Weights of a small GPT-style language model, trained from scratch on English Wikipedia: vocabulary 10847, 3425 steps.
Each number is 128 + 24 x the weight over its row's rms, rounded and kept within 0 to 255. Layers, rows and columns count from 0. The size above them is the row's rms in percent of the matrix's.

# layer 4 MLP up, 2304x576, rms 0.126, rows 1716-1779, columns 432-479
size [ 90 112 104 107 115 103 104 107 115 111 111 106 102  98  92  96 108  98  90  85 101  87  88  91 105  99 100 111 107  95  99  94 106  97 121 100  91  94  98 101  93  99  96 111 101  94 105  90 105  94 106 103 108 109 101 103  90 100  99 102  93  94  93 106]
[[101 145 130 145 123 132  96 154 144 167 163 138  99 137 138 136 106 173 112 159 126 123 146 135 152 156 122 136 133 139  99 164 127 136  77 109 164 102 123 120 129 120 104 119 122 102 156 147]
 [146 120  95 115 141 109 136  84  64 120 109 130 170 115 150 179 131 112 118 135 121 143 159 122 140  73 178 116  99 130  97 137 124 126 107 177 147 117 126 106  91 170 131 132 118 146 131 142]
 [112 109  96  93 114 130 120 181 131  98  88 134 116 131 120 112 119 122 133 118 106 139 107 132 131 153 151 111 135 113 137 138 144 168 161 137 144 149 167 114 110 136 109 120 105 118 121 127]
 [155 164 142 149 136 120 163 117 121 129  85 137 139 114  96 126 150 151 137 120 170 115 177  81 133 127 103 149 114  75 100 125  74 127 166 145 158 150 161 103 106 118  75 158 124 146 149 156]
 [151 155 158  86  86 103 140 175 147 147 106 123  92 154 138 138 137  99 122 114 124 111  88 148 122 143  73 135 148 122 127 139 111 155 149 143 133 115 117 118  91 119 148 125 126 136 129 128]
 [105 156  87 119 126  93 125 132 118 124 143 140 141 162 103 137  97 105 182 143  99 126  89 151 135 165 140 134 108 135 120 119 151 105 147 154 197 106 143 133 170  91 130 118  75 105 148 124]
 [105 150 119 120 130 133 141 154 116  92 106 104 129 108 164 104 110 114  71 183 134 113 145 134 124 145 144  86 114 149 178 120 107 127 108 125  71 143 120 181  90 119 141 170 126 134 156 147]
 [136 140 122 109 115 151 138 143 108 116 129 114 113 121 102 181 124 121 151 172 141 114 143 145 117 158 155 101 149 134 123 117 127 149 166 145 148 109 116 113 119 103 125 117 158 159 157 154]
 [198 194 155 119 109 138 128 171 144  95 130 122 139 116 111 143 142 131 143 154 134 116 135 130  80 161 133 141 133 129 105 134 148 123 141 106 132 139  99  86 102 103  91  97 155 151 117  85]
 [130 139 151 122 172 117  96 135 109 131 100 154 117  81 109  88 167 107 100 176 139  99 117 115 134  80 108  89 100 122 110 123 102 182 163 140 146 134 155 157 162 146 149 115 136 154 151 151]
 [153 129 146 111 115 113 113 166  79 126 136 124 155 117  71 103 109 104 153  89 153 122 156 120 135 120 145 148 130 105 179 176 143 133 129 128 146 112  90 137 139 151 114 137 145 136 150 127]
 [139 146 138 118 132 159 126 110 200 105 106 169 127 169 150 143 153 137 140 105 150 118 139 155 132  91 104 115 120 140 112 127 121 125 130 154 119 110 126 134 126 132 162 120  99 100 123 146]
 [ 75 126 117  99 116 106 132 157 146 125 142 147 106 118 109 142 174 117  90 133 154 110 163 138 118 128 135 135 108 164 176 147  99 119 140  86  88 101 123  99 138 127 135 163 109 151 143 149]
 [151 158 154 133 119 141  99 180 138 126 104 165 148 109 117 137  86 117 141 123 119 125 122 109 107 100 174 141 150  99 135 144  99 103 125  86 126 191 133 144 113 122 131 136 176 135 176 137]
 [144 127 136 124  98 148 128 127 115 145 128 134 105 161 106 130 135 124 109 134 125 142 146  96  88  75 138 142 121 131 138 167 131  65 132 132 135 114 160 121 160 119 119 121 137 123 112 133]
 [169 137 176  86 128  91 136 121  72 127 123 108 118 161 153 127 135  88 108 109  93 128 108 106 133 169 137 133 107 132 107 175 135 151 121 130 110 151 202 135 136 118 146 125 150 108 154  77]
 [169 160 165 116 132 120 122 104 171 123 117 112 107 137 126  96 150 131 102  99 115 152 122 149 116  85 139 121 155  81 109 111 159 147 151 102 177 128 165 121 163  92 144  94 162 121 144 140]
 [150 154 107 145 107  98 125 149 163 108 157 171  96  68 110 119 132 107 131 156 137 121 111 113 122  56 131 111 161 131 105 140 130 112 118 113 137 114 119 131 104 164 175 143 156 115 101 124]
 [141 183 127 114 129 116 129 126  99 171 130 113  99 123 115 172 166 168  85 119 137 110 140  95 155 116 133 125 119 136 158 102 141  91 104 156 117 136 116 117 152 156 153 142 169 149 132 147]
 [186 109 164 153 120 113 169 115 110 143 128 133 108 127 125 151 115  95 178 120 151 123 109 140 114 143 146 130  95 109 174 114  95 160 136 133  98 143 155  94 150 148 142 151 155  73 124 138]
 [155 109  68 139 111 149  96 105 101 164 125 165 134 146 161  73 116  84 155 127 104 119 118 129 108 127  65 125 110 143 176 129 107 123 148 131 105 155 133 136 104 135 151 126 100 134 136  95]
 [134 125  74 141  66 105 137 141 115  75 148 113 107 166 134  85 121 135  94 182 111 126 114 164 107 129 114 110  91 137 134 132  73 156  99  83 125 130 139 115 153 106 146  93 137 129  59 123]
 [134  75 140 144 102 105 115 103 116 117 136 160  91 102 120 114  99 112  98 145 107 123 127 108  78 149 134 155 134 110 111 112 128 130 138 149 146 112 160 137 107 108 121 121 139 173 133 121]
 [149 116 159  91 144 165 113 115 136  82 117 143 141 123 115 170  87 150 116 144  95 125 137 139 130 138 140 178 108 162 126  99 123 139 131 150 131 158 126 133 100 134 105 124 130 139 121 150]
 [174 172 142 143 112 108 124 129 108  72 143 126  97 132 115 129 153 127 144 152 129 124 126  77 160 172 113 137 124 101 109 130 138 103 158 132 130 129 103 107 108  67 145 113 151 113 121 162]
 [183 183 139 132 102 119 144 106 124 122 144 111 132 100 114 120 110 134 108 100 175 138 164 129 119 102 173 136 169 120 180 137 125 113 120 142 138 127 129 149  86 149 128 123  97  64 143 111]
 [143 130 147  99 128 144 135 112 134 142 100 102 192 125 108 119  98 135 125 144 150 170 130 126 170 181 141 188 125 127 139 179 128 174 149 105 137 139 188 149 117 156 109 104 148 107 120 134]
 [144  97 127 135 136 151 145 133 162 161 107 140 103 124 130 132 137 134 116  68 151 144 105 128 139 102 161 150 100 121  98 145 126 157  96  96 136  96 141 117 118 103 123 124 128 153 173 162]
 [136 152 173  87 141 105 138 151 105 147  97 160 104 155  81 129 111 115 164 137 122 154 113 161 117 130 153 119 108 121 124 114 152 110 154 101 153 151 118 135 140 116 119 166  80 133 157 136]
 [165 149 125 143 143 134 117 120 109 106 108 100 160 138 115  96 139 137 181 151 136 100 154 147 128 133 123 139 171  95 112  95 116 133 123 109 118 178 145 114 129 109 136 104 118  96 105  99]
 [167 101 125 106 159  98 129 138  71 124 124 143  69 136 119 133 133 175 108 124 129 143 118 132 106 116 172 113 124 127 164 197 122 120 135 134 110 110 117  94 115 122  98  88 147  93 117 143]
 [129 132 134 120 110 121 152 123 132 124 131 161 107 157 153 130 163 132 123 116  89 122 161 128 143 121 187 126 112 131 114  87 162 158 145 100 140  84 144 111 140 176 142 150 111 108 114 100]
 [158 140 163 102 140 140 156 141 128  96  79  84 140 126 126 168 148 140  98 129 122 104  76 138 163 104 120 153  82 118 151 128 133 151 127 111 144 138 146 129 115 133 140 190 161 175 144 191]
 [135 139 127 115 108  88 126 106 122 114  82 150 142 100 172 154  96 105 147 113 183 104 157 114 115 119 179 131 132 122 131 115 136 119 144 115 145 140 104 166 127 121 142 112 127 148 107 123]
 [121 164 119 134 160  81 180 133 162 116 111  95 112 118 136 153 195 102 149 126 115  97 107 109 156 144 144 145 107 135 148 131  83 152 136 130 127 121 140 115 114  85 163  95 143 153 102 131]
 [132 105 112  97 108 194 121 175 115 143  94 139 137 157 118 127  98  98 120 123 130 136  95 161 129 169 108 142 140 134 140  58  82 156 110 122 150 152 153 126 121 104 130 150  96 152 140 155]
 [168 127 139 143 156 129 141  93  78 129 149 166 165 111 104 146  62 101 127  59 167 128 120 148 111  97 115 124 135 132 181 129 143 165 154 165 153 128 160 114 115 130 116  97 137 134 129 107]
 [130 122 100 115 115 118 178 145 135 107 167 126 122 103 172 122 114 156 128 144 152 143 131 131 140 138 138 134  95 152  83 107  87 130 133 165 105 139 121 132 130 172 124 100 124 138  81  80]
 [127 157 130 154 127 139 151 130 100 120 141  99 151 117 130 154 136 134 130 119 119 145 110 154 172 116 102 124 108 123 154 150 111 117 154 132 120 109 125 104  94  84 148 115 145 150 102 132]
 [107 147 124 153  97 113  99 128 129 135 125 121 117 178 116 100 128  98 124 127 109 112 100  90 109 105 127 141  85 106 114 148 132 122 131 121 135 104 163 126 159  78 108  31  86 104 128  68]
 [ 72 120 126  93 140  97 141 132  99 156 110 134 108 101 109  97 122 125 140 147 163 122  83 178 122 118 129 137  83 155 129 132 138 127 167 124 139 133 144  81 160 159 168 151 127 175  63 130]
 [ 96 123 129 145  76 141 151 128 121 115 109 101 117 124 129 113 119 112 128 129 139 118 137 140 124 102 119 130 108 143 121  90 111  89  91 120 128 133 122 146 179 106 113  96 160 149 141  76]
 [181 135 111 116 128 127 113 131 116 125 122  85 152 125 160 118 116 128 149  65 128 151 117 111 168 111 156 134 100 157 133 168 131 128 136 151 107 120 107 135 162 125 188 122 102  91 149 156]
 [122 102 121 130  69 135 106 100 118  99 146 120 177 128 163 102  86  91 121 115  84 128 106 132  99 148 134 128 139 112 104 109 116 120 112 150 145 103 105 120 101 112 145 135 153 135 100 132]
 [157 114 143 120 126 139 122 131 144 170 164 145 161 148 124 125 147 139 118  81 127 102 137 128  88 101 139  81 142 128 132 140 120  92 100 129 135 151 122 120 144 152 123 122 108 124 101 141]
 [125  78 135 175 155 148  98 141 120 135 136 130 147  96 145  99 146 103 110 117 152 152 122 130 176 137  51 143 126 119 113 140 103 101 117 148 120 126 126 139 165 149  98 111 200 138 117 147]
 [ 98 121  99 133 163 127 100 110 132 146 101 111 136 129 145 126 128 107  87 111  99 122 158 165 127 161 130 135 135 130 127 102 138 135 165 122 111 123 148 109 107 153 149 115 142  97 126 132]
 [130 145 137 139 132 111 175  97  95 113 134 122 148 125 127 147 135 166  98 117 146 147  86 131 123 155  92 176 183 133 187  94 137  92 122 104  98 127 156 150 121 103 140 134 108 127 139 147]
 [137 109 117  99 164 115 126 121 149 149 145 133 106 140 116 127 105 147 139 132 123 140 135 155 107 129 166 123 122 113 159 140 152 147 109 172 118 115  89 143  98 148 111  77 122  98 127 138]
 [101 102 129 123 145 167 134  93  92 151 139 161 148 120 133 135 138 142 123 150 170  96 146 147 129  89 102 105 135 134 106 110 107 107 128 106 148 143 124 102 127 101 123 117 124 134 135 165]
 [124  95 124 135  84 158 103 117 179 175 127  91 137 109 155 141 120 113 108 153  83 125 140 117 122 123 139 135  81 123 126 101 100 180 104 108 167 157 112 147 106 158 171 166 131 145 154 182]
 [ 84 147 112 102 135 133  87 114 112 150 151 152 131 103 119 125 145 168  81 105 125 134 105 128 119 158 138 121 139 119 143 148  99 162 211 135 134 136 133 195 105 127 113 150 121 140  69 133]
 [115 149 140  82 135 132  98 115 101 110 122 139 110 107  82  87 119 115 151 162 170 101 116 114 158 159 108 109 178  94 171 127 131 122 119 124 103 163 152 106 137 185 135 141 105 133 149  92]
 [106 119 152 139 111  69  88 123 120 121 133 110 109 122 170 124 137 165 164 151 124 161 127 139 149 132 126 140 131 168 143 131  86 169 154 154 132  83 122 127 108 124 135 149 118 163 133 132]
 [112 116 132 104 145 129 110 110 171 169  90 148 126 125 124 127 169 147  99 101 139 130 103 131 158 122 124 132 146 140 113 141 122 159 120 122 118 128 100 146 150 144 166 109 134 118  78 114]
 [112 102 160 101 104 128 128 136 104 131 114  98 114 157 115 184 111 106 166 116 113 103 131 131 136  98 132 134 121 107 157 160 143 133 147 132 131 135 136 104 103 153  81 140 134 128 156 125]
 [130 126 147 144 124 141 181 128 147 126 147 125 153 104 151 114 158 147 143 117 129 140 135 108 129 109 169 121 136 121 146 103 157 139 140 126 138 152 138 123  91 147 173  91 110 121  92 135]
 [ 68 154 153 170 130 135 131 100 120 114 127 122 114 138 111 130 115 148 113 119 118 134 104 148 158  86 106 193 132 111 123 108 136 117 137 101 183 125 100 167 108 157 123  91 148 138 163 124]
 [106 113 134 126 145 108 121 161 137 143  95 145 131 102 136 136  94 140 175 146 101  98 135 120 113 139 109 163 142 118 127 111 130 145 188 122  96 103 146 126 139 148 123 120 140 117 153 110]
 [152 109 113 111 120 146 174 149 187 125  94 126  97 129  86 107  85 158 111 140 131 162 107 137  87 131 159 147  95 168 101 113 127 137  99 151  95 109 126 114 124 155 136 152 120 146 138 182]
 [105 133 110 133 155 113 177 126 151 117 151  73 147 156 108 114 102 132 142 128 133 141 124 130 117 129 116 135 102 134 171 118 125 137 110 145 100 110 166 127 121 105 129 147 139 160  87 103]
 [108 135 167 106 139 131 122 103 154 173 167 108 104  99 131 100 127 131 137  88 132 136 124 155 122 109 134 125 145  93 138 105 107 140  80 163 118 135 135 125 124 120 108 154 170 153 126 134]
 [115 132 163 134 112 120 147 111 169 118 113 110 139 130  98 136 114 136  98 126 164 155 139 124 115 125 114 156 111 122 121  99  78 132 145 100 119 118 160 111 154 110 130 107 149  94 114 153]
 [119 161 119 127 128  81 156 119 111 126 110 110 104 134 123 157 156 165 145 128 144 123 125 124 158 140 128 139 145 161 133 118 152  86 129 150  94 131 156 138 122 182 107 151 140 171 105 108]]